{
  "n_layer": 14,
  "d_model": 192,
  "n_head": 3,
  "n_kv_head": 3,
  "head_dim": 64,
  "d_mlp": 768,
  "vocab_size": 4096,
  "activation": "squared_relu",
  "norm": "rmsnorm",
  "norm_place": "pre",
  "norm_eps": 1e-06,
  "positions": "rope",
  "rope_base": 10000.0,
  "rope_fraction": 1.0,
  "qk_norm": true,
  "attn_scale": 0.181,
  "bias": "none",
  "tie_embeddings": false,
  "parallel_block": false,
  "extras": ["local attention windows", "gated attention", "exclusive self-attention", "normalized values", "value embeddings", "capped logits"],
  "init": "uniform",
  "init_std_qkv": 0.0404,
  "init_std_o": 0.00763,
  "init_std_up": 0.0404,
  "init_std_down": 0.00763,
  "optimizer": "muon_variant",
  "lr": 0.00518,
  "beta1": 0.95,
  "weight_decay": 0.032,
  "lr_head": 0.00813,
  "grad_clip": 1.0,
  "warmup_steps": 0,
  "schedule": "wsd",
  "decay_fraction": 1.0,
  "decay_shape": "linear",
  "final_lr_fraction": 0.0,
  "batch_tokens": 65536,
  "seq_len": 256,
  "doc_mask": true,
  "train_tokens": 435700000,
  "steps": 6649,
  "dataset": "wikipedia_en"
}
Each number is 500 + 25 x the weight over its row's rms, rounded and kept within 0 to 999. Layers, rows and columns count from 0. Numbers have three digits each. The size before them is the row's rms in percent of the matrix's.

# up: layer 11 MLP up, 768x192, rms 0.212, rows 358-457, columns 128-191
# down: layer 11 MLP down (transposed), 768x192, rms 0.21, rows 358-457, columns 128-191
up358 114:510475487483511528472487465485454455471515466517513477505457512486500455463491499494524457500507521471476484525485483505518460524517527461494537518492453486538523504485473471451493457495505492
down358 114:525519472462459505507520489518467491479485474487454545551495490491502517505532522491507513484504529494470504470484533487547511517493507537464529534487472492558504508524480505500482542488514496
up359 105:533533500521507496491500500518491516529555519535497510522477511494492502549519503482443497500503478481451496481465523475516486469542492507497513515530517502486470467450495500470472478528499461
down359 108:529544494492500472543504464536511493512507465449524470513503524511496472468520509485452545521495528487526503493484471495478543502497505513486478463475514491489507508513512477508521486558481517
up360 097:461508480490527484514454484521520562471486513498472470525451497467490505492517491520485490533497534511507522516479467545481477505499523544498551473524476515481494507497501521521514503499486498
down360 101:488502468543522535503524494530521510487513538501495503510531480486478506480514511558509514484451516518504514493466513514537511484524490533505511543515466510522501521518464507519495507500537526
up361 102:530534496505467517516495494468504504472530461469454494441491512473496497469557509508479473494456538466504498501536493489506465515500502541524510481546508515536456521515474462465538468514525502
down361 099:508531522508482478542504469472500505512501488446489454512518494505454499502530521532463499477476506501513466542495501512480534491482439538512539451493491507521507470504484487525503532502510508
up362 110:573487483490490500496495505495545462526516511459500534499528517519514504511553497470468468510505467487468519459495480486474533531523545476451521463522532517468509501529488469448493530488543472
down362 107:474507529496484496535498489508471523523494495477475501487536512451506494578481520486474521463522519545489469504493531483505522500474465574492533504488523483510534513529482458481466486536518483
up363 107:524498506436549468528519501478478524521535498501539496500508513555486482491519474469538514501506475545487507497512503497490479489498506491542520483479477485493496477525458543514470503484516482
down363 106:457480548486502494554469502486512472498505515475499521528425525524484518513507551515482467440468484527495482486491504508534499519484465424495481493508500503507568489535495500490477449514497511
up364 098:563507499485507500517497471464475526535481522559501471519478484489516490503512537481498531550518494496507470473464519505470538511513518463470541525493511525516474511515455514467519487504504484
down364 105:495510502478504516520521535516467552517497503490522484535484546473499504537544528482482549481511495538496505520479525458540471553494550553520489488493473527508483510489497496493523465467522484
up365 098:464479497499531545474532486462514491535507533486534486533485507465519483524543461483542504486497491530518495502510480540516503485535496547487483500452482483480517506497509483491477496467495451
down365 096:481550494533510516480509456531510535501544475518482484536509492505479481517516477502489493514503506468555506513516516479485503518473490490508507500422486511479492505525465544507412490503495497
up366 101:503508506463488509484494543483489491479517505452521474460508455488507467457477482518490530507501530470463502519473481505487486463487504469485493474486492472471517476477539467492517502520497504
down366 102:537551495483472496460497471484539480502499520518442534479506466497529507504495527585524494497448516502464502473525516515471521510508491475512480499509554522519476496502496465494523493485460529
up367 094:531496502509488514473527533479511493523503524465514502480500532518484505515467527475494504459449525487508509503504485487484479526465489518486470483476510524507500481485472502487455494485526510
down367 099:464534453490502541486525529466445500555472442505486506491478536508507508517506499493490500508490535498488504508544472496520516511486490512512487495499513507515482472488471531459487493484470513
up368 105:549497490510514550473451485496486511494485490437527516491490495528466526453439506504517532501513464514491513502522548539462499515485533478497509549512483506491505507518469517471551497499504493
down368 101:520479492537533479466536505532466478516504530470494480484462501487482509509534469468490518508476527540527497458466514498528521487514502499462541515487498537486525468509505479471530479491552481
up369 105:534533489468511501487495488486496495500513541494563553489482482533469522516540465523489498480534475513444472496528485503480527492529489526500534552512500555538513507465495512482472499553512504
down369 104:526484493500492468451475512475511551508475529513541495474462457535492452489494484507513484525505497467532508521523481482513552511459540543516472504497520519490523489551518527480517552529512464
up370 106:525504495522510492517471505517514491498501505467457532460527500487507504511565460446512484502494536509501518507526445506526495507533424528499496516489477495490483574477532492492485501499505501
down370 106:499526483516481507505490498453498506519526504480548554464509532504524501488492485538502426484486502515479520498501448493563460479515480514507476500510487544482520514502510520484471512507499500
up371 114:454485470502528466510508512467515460521524477511511517489515490479491457518516427495508487547480513512498484486519524487482482474507498499500476536500541450516498527387494521521509514463519495
down371 107:487510495534524502514473466487438498579562530482501468459489491512521518479530481477485465521474531480549507490537487460550497503542530500488457511514493502485507515461457511522517524475525499
up372 100:478539498492497548499482494481512488461502505507527489495539458490492496503464532502507451502536531519483512498497502532497512501474546482509484471561475503490497478529536508511501509470502482
down372 103:491537460470541455457531474485503538454531459529537516509523502501497475530527488480515534514527471511532513467537532495516469483511514510469508509464498480505533525534491464477488503481512475
up373 109:519472545492473497511498515505531485484469503462440466527517507479501517521478504522468502441486496506505514476508496494525449513440488514532471499509484459463524520517500492510538504466489511
down373 111:457497486491511526474504548507498464513510483486501485475535504502508498523499510503489476488512510510539535503492456488456491485489499511485469525474493505498504446511521499493503495528506535
up374 096:504456483530532535488474462463462498502511517510465486493500497486492510491506532484466515516487511515497463520514525442559506492537512520516500542499523506476491518514494476526514501419524525
down374 102:476489513519507478490485514507539522484467530471503467541498491468464496499481485526472514575511452505474475514476442472478486502484522489524495519494493498507514512483493529547514485490525460
up375 098:496536510488493497533518538469518476499490515498490495501523487489534522509506509483430527503492523505472469496552504521547475507515450525509499491551479505490474532529500548538486514488487535
down375 102:507535500496495502457488538500500508500478509526547498557498517477514488506523533476519535471461505486468442548493552455494468516448506487533505473576531508511495494511520536527518500523517475
up376 093:506514489557520530528537477490513506510518474488454470499500502516543493498490492470483457509512481443440478512566532474544492555479509485497465517514514500484502509493537453503519512499499533
down376 091:517505471488495470515513509528479577468538549477469513485491501537501457476532471497487489534511496472479490480478496499462520515536529515445493516556497521512515524525493524491481519491532504
up377 101:512465455537490494438494479518502520470536510493450536480506485519504496492508498458491478548517537532487500440463482489473488527492466445553508490509472484511462483464491475489490547507520487
down377 106:489475486486468503515529489488463501474536498547453485509476479511486521500426480448495531528510507471515505525541480490489512470482518486472458521503480522521508479515476510501498517508520515
up378 084:438478517472505504499497489517492491512534486530497486517489466493516482542520482499488502528465545494556510468482497481512500517439540514493537470501566477513532505477492512479442459534460500
down378 087:515482539523551515474492480499521487511520470545539474468502520533471510490511515481510543534486509507450490502550530486487514525499537525454454517493495518519489496504482534477503492480498536
up379 099:494481516509491475528524481483478540504528509530495519497509506509515492506482499497474510500495495498483463543504518459523543472533501540527529510498494474502528525506488502511499449486507489
down379 097:492509549496505452488500499536509516518477490487573520534501494461523498527498521512467495534492484474492482522498492550511493494528501525489527505455495485504478527502474488494507517487479453
up380 106:532546497507547473487499490483512492512497504471485466481495511502518549480511522541507561492470501510510474477502532523519479497536497532494480473493505508500485533470521491471504485471518487
down380 105:530503508508508479498500482509506512531518518515471505487564538489510484516494501511474518482502478491495504472502499457542507525498507504433471522486469483481484506563495486470511486489506462
up381 105:498535510539501499546545499477513523495535546487477508484502534526459500494538487485508472477514475489517475481517537515511521535507495536545531475490482544474537491575492557471508486463547487
down381 105:512512518469482501506481465512535518511510453496454487501503485516511515502526533498502519515548511498489545455516503465554501521517480551470485479526485494519477513531497507542482516525533447
up382 097:521546453515496470516517526521480462504490496518498506500504496456458488502488502504545489531481488524478497506495444492467525504538495478503506525487505532467522451489524520509472479477500524
down382 100:470518459469478504471481487531524514520517502520509494510524504508531497511466538519523484503485501525495534495510490478503522531454538481481502498500506493489485525527457464535469550473491475
up383 098:494527490582521484529486482513545501518507522516480512514495539499475560484491517531543517485501495519538440487509504457476508491511516494534466500463529507462517513514495511486510509499470535
down383 102:524523481477508548493527513527502471472520508474479464524527500504501456516499479450514528483518511541547505504517527484531471498535515523548507492524461451465502545467535500517468465537479488
up384 102:467488476438491497522462493481477489507512536519488501468504508528467489478493485479526469456480496469493479523494461496492474485511551484506505465442486575489494503466539532518513511497534491
down384 103:497557471503494507493529511455489463514482495472510494506482526552464496501525444539535496495501448470499446507481543498505512505514562485523476471484479501480512464488474523514480526498482560
up385 105:467537518522520475449530485481522489482486502470512534543511462531456481495511495552474459502494489540473540476477531532514490449508527477493557488508505474485510493474474492486510482480499525
down385 111:537531490561494507502495489459494485449472493497493512504531487498490474546517530507496567484499501481495507503508496509474476506528509488483530475516523477489475442549460513513480490542506481
up386 101:517487524503534472574539528543481442491510473493513488504514466492500499484492526544498549470528552511506472501508495467518491521530482493482510511476488506479496438522500486441510481485490477
down386 104:534520501487483514517466483533524520482515501511503517500510513514479521534530480487476517497521515517484472473489485471507511506498509483491538506487504536508488479506493489479474424522487497
up387 108:516509476484504484503508526512485484483515466521521513508553495478494495500477502493502496508526530500474495527509552521444495491498513523484497500555510444493506510480474484516473526482482508
down387 107:508508497460507498502498506548467510475471457493547489503527499523487473501496444505529460525516502482447486477487526494515546502465483510494491489531500496515448497454528519497505458550479488
up388 096:484529491540458505506508520484482462519506483478524471499523480479494503529479482515507487503464499520518499472505514533515472518484513525503459479485529486476513579480580500535538518496499474
down388 096:471505482491506537518477473514525476472556527479464484487520510542472483552487512481535490447470539509541497541472499475505510496511537490501449453526500467507507504531512532540458469536520514
up389 102:523523454503507515507465513537518501458512509464522533521497519503507452499485480498543514476545489541480522499488450509487503504474520499512561521481476510471451539513458478488544488473516492
down389 099:518479484531535494536525496495512454514522449471510467497521486534482482469508478498485484511506529498480528476493490495442498516468498506463448505477515469512492511471460523511508498538565494
up390 112:544470532511494486474485458481505467529535487532476562509504547497510532505494503538494488497516512529517550468476508489488497488520513486504503500528511513469548473539462501509518503503510494
down390 107:490528488509465502541482537572472483478482512468520535501480496485506475492490509489469474499485504519519514515457489486453477464476505487488531473504450516541529523527512525494472457528507517
up391 100:522470498477476522479533483439480484523499504484479512534492443487502494532534518526526518461470479477489513499476558491502492475515527496437491499518487508466454509472487505494496491481470466
down391 104:502504505475489527508511519538469469509535505510558469496499529533507503501481484503485491510464536517483497525511474499514469472526534500506504495550477471496500490504472521532512489480486489
up392 108:498499515508503502474504488503516488504486502493543490518471510473520525499496501540479541505451487508492504552483496524533517503531512509434487457514529446473504482495517483566461490501465485
down392 104:484541549457489558487469472510495466465490473536502504470523507527521503504499479519456473487499552523489525513501511518514504502498493479501487504512535466452544478483484502487504506536454503
up393 101:478534518514484491506542496526485485483509553532468501543493472524501517486537491531522476504509532483485495495499466478542447480482494527485518467501500522459480477517479520448480523507519458
down393 097:491490518468522493522473464522490490507498485537449486506509554477525502500492504482514476473522496511524488502519467494446516433472475478483520527476538500514468503516494514468485473470533505
up394 097:526483555536458531447502526514492457510473477468462498516522506442522488436512455510516521485500481495452522493489473490510546507517489505452512506540496486502481464514481478525485480484510476
down394 094:518517505526507523503459470489487531533500438471531503513491563490477501493509469504558488503526495483505488523478476505505564502503498501485490490511508532519458496508493497528466508469502487
up395 107:560510517491490507542547467547492470517541502524467469492511509498517515528527502487510488475481488515445490466458493528501518477487531526505476511501465512517494484539509461499489490499516491
down395 104:526508496509464527528541498518521478492485467459486503483478477454498501544516501487494470454475461500473525482524493516518519489489498476514493528490468492483486534525482460544485499520514501
up396 106:516493502474495538504501520499488530505513480495533503535502478502503524506510484517516560522512499492512485497508504537517529540508506562492490508494493510480473532529508495496477535499540492
down396 100:523477460512496500531458479529527452518473468490519482497530481494540503513495467478526523507527524522523475437513473495467500449490489467534477513513501527528469492510451511545519498540523557
up397 106:480428514486546519529489530552495460488515493464520464526468481502486455470456471511465530494555519507521530518515510524475499476478440495482519531488503523486506495495503484500485480454477492
down397 104:487489549508501473504478513519495527484463470472499491540478504508461523473444490498476537537532503481458551464529502514521446510491449485521455533476517458515522481500492515494479522503489473
up398 100:546475493523493499517467476508493457514501521529483499489483513500474527494467493528488445476497503510518457488547492472526534513462508524511505480482536486488477433538509522478488531494508464
down398 104:509483503468502489519542533505516481498494481502474497508514513502495472476515524500528544467513502483533469500467469473506509513493536495493518528520495498509505522496524538552510457471524480
up399 097:495522534506470499496495486519544490494511486493488472491469503463501443543480500499513498532498501495502451529509515530519517501453502502527521551453515494504501526509497503474452495497484506
down399 092:465466533488517463495502488506526524513516490511526477493503506490491484472508482500506506499494512505537542487516522493483535490509493473528534483487486482506488495492463468445526529521545475
up400 103:456504465498458514489485481513512471504525494514485458436488526470517477479576443495491471484549515503521480524489451528519513532525534482507508538452521496487504519491530471489490482530505522
down400 097:545471465475506478511489498516491542474497477510496440503519497469524489459495480510488510495493509529452504478545454515523472472497494507467518468495461527468535506524487510512520481499485521
up401 102:524467512488494524488516536513476541491497521509479467488487497484538492504481454509481526514457517525510517472513536523502500506477494457489519438527502465496529471486506525514475459492472516
down401 097:493461496503472479510543482456444468515512543530507465504491488534477476516496519488504462525480503507512487465502549496455480569496506482456470504495460466489517511468497490516525498529522503
up402 100:483488555551508508458467530486511500509526503513471508513501466496499530508451517503488507481471546513435511488488523479529560511501492503537530534467525511514532532465520496494490470510489477
down402 103:468446496504528458503468465504485492495517451472573471491464509538472499493516517513478518478502496503530518498505499496520532504485533503534532523514523517499551553481511498517487486487445519
up403 097:493482530511522525487450517497505487526518516506470467505469501548458521521453515494465513518453491511521513543456516519469494553494524572516502528476501520450479505480524523538532488470476518
down403 099:499496507507502499508512503499497543510528531489498533523487501538477547509497528476481491499524487469493489481511527470463479507530520485508495494496504504506495520488485558537524549483475485
up404 102:515460502529526476503510485504517536463476551478475519535510501474467489513454459504521511493547531472503489545473524506504472509493514512512479541507527527511515494543490502515490511553490499
down404 101:553495503487505474487490489491532525515477505477491500486514505498478508502526506519462536492486475508540479487560523523490523555507496480517509512495501522497508494476475507517490510466494478
up405 103:484495481501495494515520525536485536498517511492504480532498465480526486488530489475496491498546508496516548494468443493492492503523517505512492504512517481543506448506483476536544476478446494
down405 107:450486525485517517531523499496536479494510456494486488490530511482516518495512486510474521467482493534507470513513543483459497537500476475470478495553494503536495530492464442504488433492529494
up406 118:514480473500461516459510468500540447493514453533530507485524497499503509514552486525470521502481526510501512470519496492528495495505516496476499465506555527472491532548463529487518518491528469
down406 112:511484509517431464469514542523520529490505510501493537478510528531530466510495536495495517497530493507459501499471490472540490498511504529518510476516512525474536516526506518505522533494560525
up407 096:498513473517506519425527477540545526493509543505522507453480485526529449529498483519554513489526518479515542501502492513526497499524460502517492515488536497499467488524524463541520497510522500
down407 105:507460456473574529473509533515486471528527513469505516487505448499510458468497504517462514531502500548510480482483522453497500491464514465503495481550538481468446448514483518500509478527497518
up408 095:530486520518494520510498501548488538540490523498472493497499540479458510505493540529506507489484544558460556476508519526449498506499486520434521472495534520510477522525548541457491462496501483
down408 095:472534495512455497493485527459518496522493525506453487493461531542536473544503471502534489520489491484475528509503478488464483495454495465496495502552517470490472553503445479466496511462466504
up409 102:510537518531539476499491473492473503526532530515455456506505495458507480468501467487494535503492464494547497505476492486463475568494533509479475481465473497516459497503487492463501443467515458
down409 101:525435482510513493504467529510493472486527496527491510502468502503475494504479490491455507521497501509456474522499445498500497528481524576507458462496528498516500521519464493508481446480532503
up410 110:487497467491516489498512509493510487519542503524495489483520501463477494479495480511496538529493503485534507433481480529532478511488458524464487512497464510525496470492544534468552528484540531
down410 103:501557503474497507514493498509495480519510530482504506506493512531471478434492511533498486506513479508540486447506537477517456468504488506499500537496487497520478471500514474517494550507475506
up411 100:494539540505474498492492501500521464466509468494487493507469517541462521512520452520493487512491450489514474503522526515497483510516465551482497514466478514484485496527503488496530499468484501
down411 095:492481451496529489549506480474490564520497490479512517527489464516527490481521496512532491567476479468482483494511518497494498516480495539497481503513533504480514517502505485520510530464516515
up412 097:461488483500503518461508479523506528486549521499502514500476476481487499496481470510507495530523453490509483562490511508500475433506440514493517522530490487493512495471502497526537527538500482
down412 089:481536535479471491532507489513488507553511481514477517528480504531533511532536517477527483534471478532533528515523499489520465498448470515536513516514477502516502585511463497496498539492524501
up413 103:508475554495492496519489489476464511547512512468508547456505497482485527507516486521499513523504504513510465498514516530475480513503543541536520472486501479496494510488556497496474507520503436
down413 103:489494482506462533531485448514496496537536469537483498471537519499502464453539475525522541491461505480486452502507493521488499492488493518488494486500503550534502472525505504477481461508455535
up414 080:464501513472508542492456482473503462487513528491549472519493497522503460531529498475519501520523513563477515489493484496499525514464462515482528508500494526450457504538478490451471497514468494
down414 083:459501507539526498491509536512485510464460469498487502534461470486521492503461512474488491517547492513524509478473497546446501484490479494516457487483526485545523557506504528491493491512514514
up415 099:512522513444506551467488491495522489478471537539497476536519515485493473532530508462523509487511517507476521533491506513500455509537502519483507503507500498514501510484468452490499543509453489
down415 102:493479573468493495496467524496505553517491505543513487505502502529467521490499536532472487525534460488524535511492478499485479495535500520510497509462463496490514513496457509494518544514546530
up416 089:482483536524525507557471475510526513517519474479516483495487439491488492508538525480484477503498491482529497475549556512485496529502510506509519500485544484525502499474508510469534509516502466
down416 094:478467481499485488529538522490514516512484463501552473477522505516529475479483493532488494478513528491533472457557473509492472484489509451470515487517475504521476482483488497533521528487493521
up417 098:497501515484524516543475517499509498493495471494492458506501526575485535491493538525466484530498514509499497543518482519554469521470517494469550502531535473490464519454494513486542460500496493
down417 102:506524518447545482492521478505515492511460495521514458474566537512491469481506473475418549497517473502514519510507491498527524484521517492467505516501506510522502504509493471485483503491456491
up418 118:470547521507495521525497514492514493490491426508491517488516462483518485513480520460481538503495494518508478521486521462545476520501491515527522478485469466516477479534503552503524504539516496
down418 109:545500516517489519502506504512520474514522497455493509509492506507529488474450500551500504521454478529505501546472548507466453513520516498483515496506484492482483461472474482490468518513453502
up419 094:491552482515500506527480484483523500519515492457476523538499529518491494450519505531544475488471560505487510497522495454485455495507480539451467506477481473469529512488483478475557476500460531
down419 098:508507476466465462486485528531497479458488527498485460477453525495487505500532493481520463506496492498484529500514541490506450499429476542500493497523504524491499506493479483491500494466494500
up420 095:501513510507532499559454514549484497534476489537502501560497526521530518525505475473503523470515536518497480499512481466495471506483534523539525473504506484496472521517502495470508543440490459
down420 094:493496504453479527547502494519525522524459474490472511563473493483500522515488483464513538518467464519533488538537488523488468517496466516484487505484501475538493497471537506465517493516478490
up421 103:534472496481500489530505507471470493534537503483495500525476545453535523488525552513520486471534486498523506514505528481526457506540523466514517530467476499463508515523456482478538489457530483
down421 104:464476522466494479472515494508494546497512449490536476518485529525501519467496487482485516457518482507506522468498506549469540517476505478476499467539513535482503491519492461492512560544501499
up422 091:508483526539541584508511487458474518496515472523499501483474504521489456539469487512517469512502450489493512470451482505503541483531479504510458503479519475505495488482545505518501505496492547
down422 093:519447505509526500525490534514555494494476501510494565461467466483516504501507496530510461505473441496469505496461506495444440515504494499504459483491493507519470492509496519494492535497508469
up423 100:465487540508483491515498556534494504490491497483527479492510487489441485511531469511507460491491509503490511517482496514501492516511509533452488519496466470431483500527535471532529499514494438
down423 096:530457483484488501482522501517463480491498498516482481488497477531485465537492466474457525514529497462484462481527435482528486531504508483524523541475457486519524501498502538537523522466502488
up424 098:471522481503521511517474470468499514508515495514536491528491478471481515506504451520522523487484513491533466528460495506506508529502518484508537477470500531523525512508469550500495505516517470
down424 099:533514508547488479514501509435482521520555498499538536517507526466468500511454433556514468488535489515499464478478516526498489526491511507520464484493448557504488516495517511546497539467499488
up425 110:487486503545511513491536505490508495454493559529494538496496461523538486522522495523513477503501514495547495486472496491511525480494507487462506480501483456485463547502504458480507477531552474
down425 114:561498515488474501513473500515528443540489444534466488476521517526524520473532482530505529505477538518540490511483511517445540501513493527522477491518488480505460500494503459475507500485453568
up426 101:456481449485517474475519515474479482524501496546499482529518494494488506513530469487499498530491485544503489536452550467509492505538473516477450539515500539504523478537535465542497493537489530
down426 101:443523500532504485506499542496505527533527488520507502469474551491509546506500475463516524582530488509514479495491484501485493496488498463529473518516479487486485458516489518520504501512476492
up427 101:512532498501517479527504509476489455492520514527484472507479499468506527554557537480503519475503494562511486511502509456513474515522491506483532503525463494485488463485492484547544512535528504
down427 102:531479493513544502490525471508511482480518485529460482513481489478481455489486485445544473512497505440471478504481492535463517522487458498469492529552523518507499515521506555546506526518529505
up428 098:501471493507510506505488502548510443465473515479530520499533438516446501536495463486515532473496492575510540512474509510493505536530488505487517477500537483477498481480458482501493513528529492
down428 100:546479479506520459558492449488442498471491501536557500561465496529517470465504536506503492500508492491518504514490516480502487461468515494520495529427471520485518505522511461558522508541499495
up429 105:482512499519474490497549546536511487460495503512475532531525543468498495539497483483495510472492494530526465464496510502480498528525520489496467482521489452483506495514494466528549461476499528
down429 100:460514464521466507532439520537509480497528504470515500526483458514486481533481505540500507499519481498476469498476510482457530490571504481464470487547489491472517500472520453555523482472494494
up430 085:520503463495469511476501516504520559484480497526533482514508475489475505478483508500468500552516521484476481519506524541542548521509522516492545507467487481513482507468490488512477509482516454
down430 080:509473518479506507503507492526549542500484472513493496519507482483480515486516500512533467512502501535479509457519485511476530453518470477477489473442499516510519551497474529486516505519565541
up431 101:507540506513534488527485487491434486500488482463521517489500497477507492523497462462489473498529506495489494496510519466542474448530515556471528534540508483466539566518534477526527484497499461
down431 099:538483519530449511491444499504482542487513517483487516497530480510496490497481464509469516504495517519548542541487466483518477496461472523520483518488415495506457476501466528551527508496445492
up432 101:506491514448477455513538505490497487547509489506474482536492506450452529496495480488500542521553550501499530488466532505495479451436481481498509473473495498529517539470507466529503465524530519
down432 104:516553573457512533469510512488512506490496549503484531502488513460525514519486508510490514471511497476517465528483491486511478514526506499487479467510525519487491500551464544449553512464517475
up433 093:526455457534535514510488474471511470472500476502475518515541562527503490487491451506474508507456498500473494510454491531504492457500466492490493535509545457493484504488514537507458502467558500
down433 097:443519507480439513512472486496524498498504507540511494495511519515485508503504503486517486513493488516518486516507470509498473463546497484536496534487509501529486485513482428468492475479506493
up434 107:495504498478528483490523541459531538488472482492459506524527487480542538461517503501503524513527502466461495518462467496492506515498483549501506470452463512522466500456512486445462487489488487
down434 108:491483463471502507498508471531484499508516489491477475522490544497523537481488557524486555519468559538522461437480448488463502498504516491517510474469472478477519508497508509528501475509485534
up435 105:495528518508489506516472515479482464509531507480509533479491472533520501509469492487509497491495463454490469503491518490456546474526474487476516498538529518523502444468518494448507469468510522
down435 111:500492495550497449514478513506519532507556517499471518507507530470490518517490494489501512514474487507459485503437508467508471459456495493508502503511519498520525517484490506501515524516534468
up436 093:520494537482477487512516533476506508476506554499508501526512479472507481495502527498485495512531515487481516546509553474518520462540543486486504561478495477485481549491475539469514434465498487
down436 098:476480473474511453458506488515455488478486513518497472475509533495488561515518538524519476498515542521475522474520529509507524517494474469490490504491495469494511556478491518471489557520541503
up437 095:470488462481486506490519540511485513504514514483518510482445511487537475453568511507504506502495495483478511504484466474547511506442537494521534474482480449507497521497497525431497478528510533
down437 096:475523521509492502499505538461475544509495467519524530527555494525502497527473480501500514499517495489542526481537484490496465526449520529524549541499497471481491480458471463524498461534514514
up438 092:522502483491510529457491469533496494476547461460513455452484478477518503484443480501496482478511482519515509487524498480506523549467534481493512494486454450499500510479499503492486521517497533
down438 092:467486483502496547459517473525519482502513479461453511517488512489514502490493524478522496495459528489502524521531515472448503494489491450478498546501501513500516512545499534502501501525498488
up439 100:502470518517505510497487507433496506522538514506540506493490517507454501518484494489454519526454486544537542460484495532454533497484492475499563512477485512480500518473518512474487537490514492
down439 100:526465466445490532485460536490503527485510468550520504511495465525515486499479510447499478490468525498512524490510475513470556467525509546529532496462500528524498504536516472486485531449500504
up440 101:486480488433510518511549475535523444507480508462518494534481495539531529481543505483514499510488518498493519493487536496550490514498453545484526499484464516562507481525497480508507506508525475
down440 094:515489400480506486494507492508473476504496479491491424492512538503492469542520472489476539534523534519515535516490500508515432479526478531518494494500518450502473502474508468511447478467494521
up441 090:531517525511579456569473509560494543494526504473470513518512524507503504501501500476490515500514484473415526512487496501483481523449498495534526530496462481483480522498489515497516472531476479
down441 099:506463505509530486486536520461524544444502511497468550491498525495474492471531467511546519527466518520491525500505496502510560487499514516527475533486483482470510543547508478488500494518476500
up442 088:489506523463478509490483509505511501476486506456507458521490510430511530483523543529517514530527490513438502491495504521462503556506444548479528501522458488506478485529491526486518487489492501
down442 094:509477522510518493501513467494529453518482538507490516482476451444470517477485467530509507496454481500532496495483533488451525480492442554494492506483550472511522461476544492495516539508488512
up443 098:519469524481494516458554474490506500503521499492525502469498510462547505540531488452475537501502475506500480531511510490496491535514542453511503531464484500488485526500525514481498449454470496
down443 103:520454489503507470523492451490540469535530536481475489496489513457498538515502489455536456509502519504510472518493492495475527507503503485489499520453532478512486509463512470508445533502487453
up444 099:494515454503510513478466476474512472478528484474472526552537540457507464509510506511495500495510523513485474530521460508528506507518552524504503529499487503489492519490472497509508451488546502
down444 102:528501531524459511521518516508520456519484484517497510498555511497524525473513508473453513527493426486477445487479550558514495506481500506490479499512484465504466501489490466518508521523510481
up445 103:471575508497518549485470514547532529524497514507472511543496494470515491479525471478495482496494543479547504516527480473517454507539514491522522482509506510495458560572528499507482479477484537
down445 100:491555489489474535483493519492517532529547498466509470527495491522519515472499514538503528495511505509471506522467506476498487470468580508529471491501546457517506497464506496504463480528481484
up446 074:453493490545477490473479542500449458480510522480471460513475477529485532497495498534502471477506521532514494528505525528476556480484491508520538486529514476485515526488486466467552447468453523
down446 088:535494507438503488516526465493561578524516488523543505496472515498465477501480495497507527514503498501474499454512484476534463521497495498497449490504485492484480472506545534504510506554512497
up447 103:490498521523470474459557521507512469499535481512444498514496485540513507447478473493506526545503472485485518503504482503498523478489521472509507533480526436480455505486545541504469522497478528
down447 104:502503532523521508525547526538502510510501474518469511458490497505522544465475479452458500464508470504518476521494535510515501501511536475466484521520484489512519511504523494537461460527524516
up448 084:475474516482549526503492494501506506471484575562430491479459452494508531472506502564513492445512486483479487495505514532490485504486504483495510509478485494498526523521451491553514488472520495
down448 097:564499472517502536489524531480497543499553523496548509517504504454480486488496470514476502511504451481539496500507522524537483494475541494510530525471506515531479534490513500468466525485554499
up449 102:508525538521460517506474513491515510480503503515467525488493518506511466477472547508491513491532510514493484467499487492524493483508491479474571457509465496509486482526491502537520505509530457
down449 096:504510485511509495473542495488491522472482531525491466491513468526500518481503478457483507492554493506507459470512532509518475494500507519463518528524502438531482501494522466507456516513477532
up450 091:482528522536533513459509509525472503483465502502501525486537478528529489476506519503484497473484496500489439533470472477450513517501513517476473512459497487501496509489480502464523525510462486
down450 096:483498508461519514448524470563501498481506466517514494522512490501518509472475469503545484486451503533479490535513527494481496504513565513508490482486515494515483519465518488514510481493492529
up451 105:477504507504448482451468470492511537477515524468497467499529484486534548505489474466499558493507482456500474487535507499520510542506498506494541514511519518507465530502469485505523515516533490
down451 107:475535503506485506514472533460484552477508456505517525472561494529487501506470513550458460484468512483535456477528509488491537539530498452546491534490487482489504516466511467491536510486526492
up452 103:497455503510479472489527498511519515499500481521527477475529433488547485482495505510514500495478516525522505485467517492469475496498461557516525491492473505455492518471516503482528525534482517
down452 095:479448509478456527523503505491475565496502486500508512484456519527522506490481515532512518492512514526575517492483515501449433471521554508501516449511499476514520507453495537478526502548502485
up453 092:545515495491489481508485508513510486508501523490497487554478489527490447478524515474516474522522486470499488498517551509538502488434502490489521519470481502485467462499520527463471510534486510
down453 092:475530443477545502500502513465538561476487505488499509503476497473502519561461475503481519497470469474521473460501509517483494479497512505492487449473472510505500502495537475473529499516498456
up454 094:485498546484491521508521489489497520490518528529533504484491510496548469509521478537492518490527505527493472518508476559511453533517531439505527489502517469464510525492481492482523495535512467
down454 095:465516472488535547539510479508502482548466510490498469447455492494539510543501516506533521436513452501515484535492524495497496524510489490518511513518503520536485545497487472514484518505476504
up455 100:519551492517484503488499509494489495514480463489449544507548524485457507485507454494517461487555498483537461495517526532564479481528535502516484477452493504508475512470473548511520440496494491
down455 100:522505547477447465458532460476487506508469485471494491515514527517516500543478489493503521532515489493522490532461486473463542518514472475477524495473530523518508515480475467534487491505520478
up456 119:472527538475533503548488501496507487479564528509480482511496516526469494497511504474459515517532493526489466453492543527520539471529490466499528496498502505531496541505514494466556502511482483
down456 114:450492505479522517486507515520509497493523494503516531551475494497483465548463496558493496494516490526504488483482533500494488468508442492525464485503469537466492525484479508515487491511506468
up457 092:471481521496529500542492549536489483487500526477489462482547478523511475540529476473523527447509500471499480503476483525510516505515489447500493502471571486510518501478505462541516504495471479
down457 095:502541517497534484550503494510501503489464544486523463511471490507495468560517543509484526516544516562524521468499494484554462513489486515553504508495529478430496503506504539446525494491486479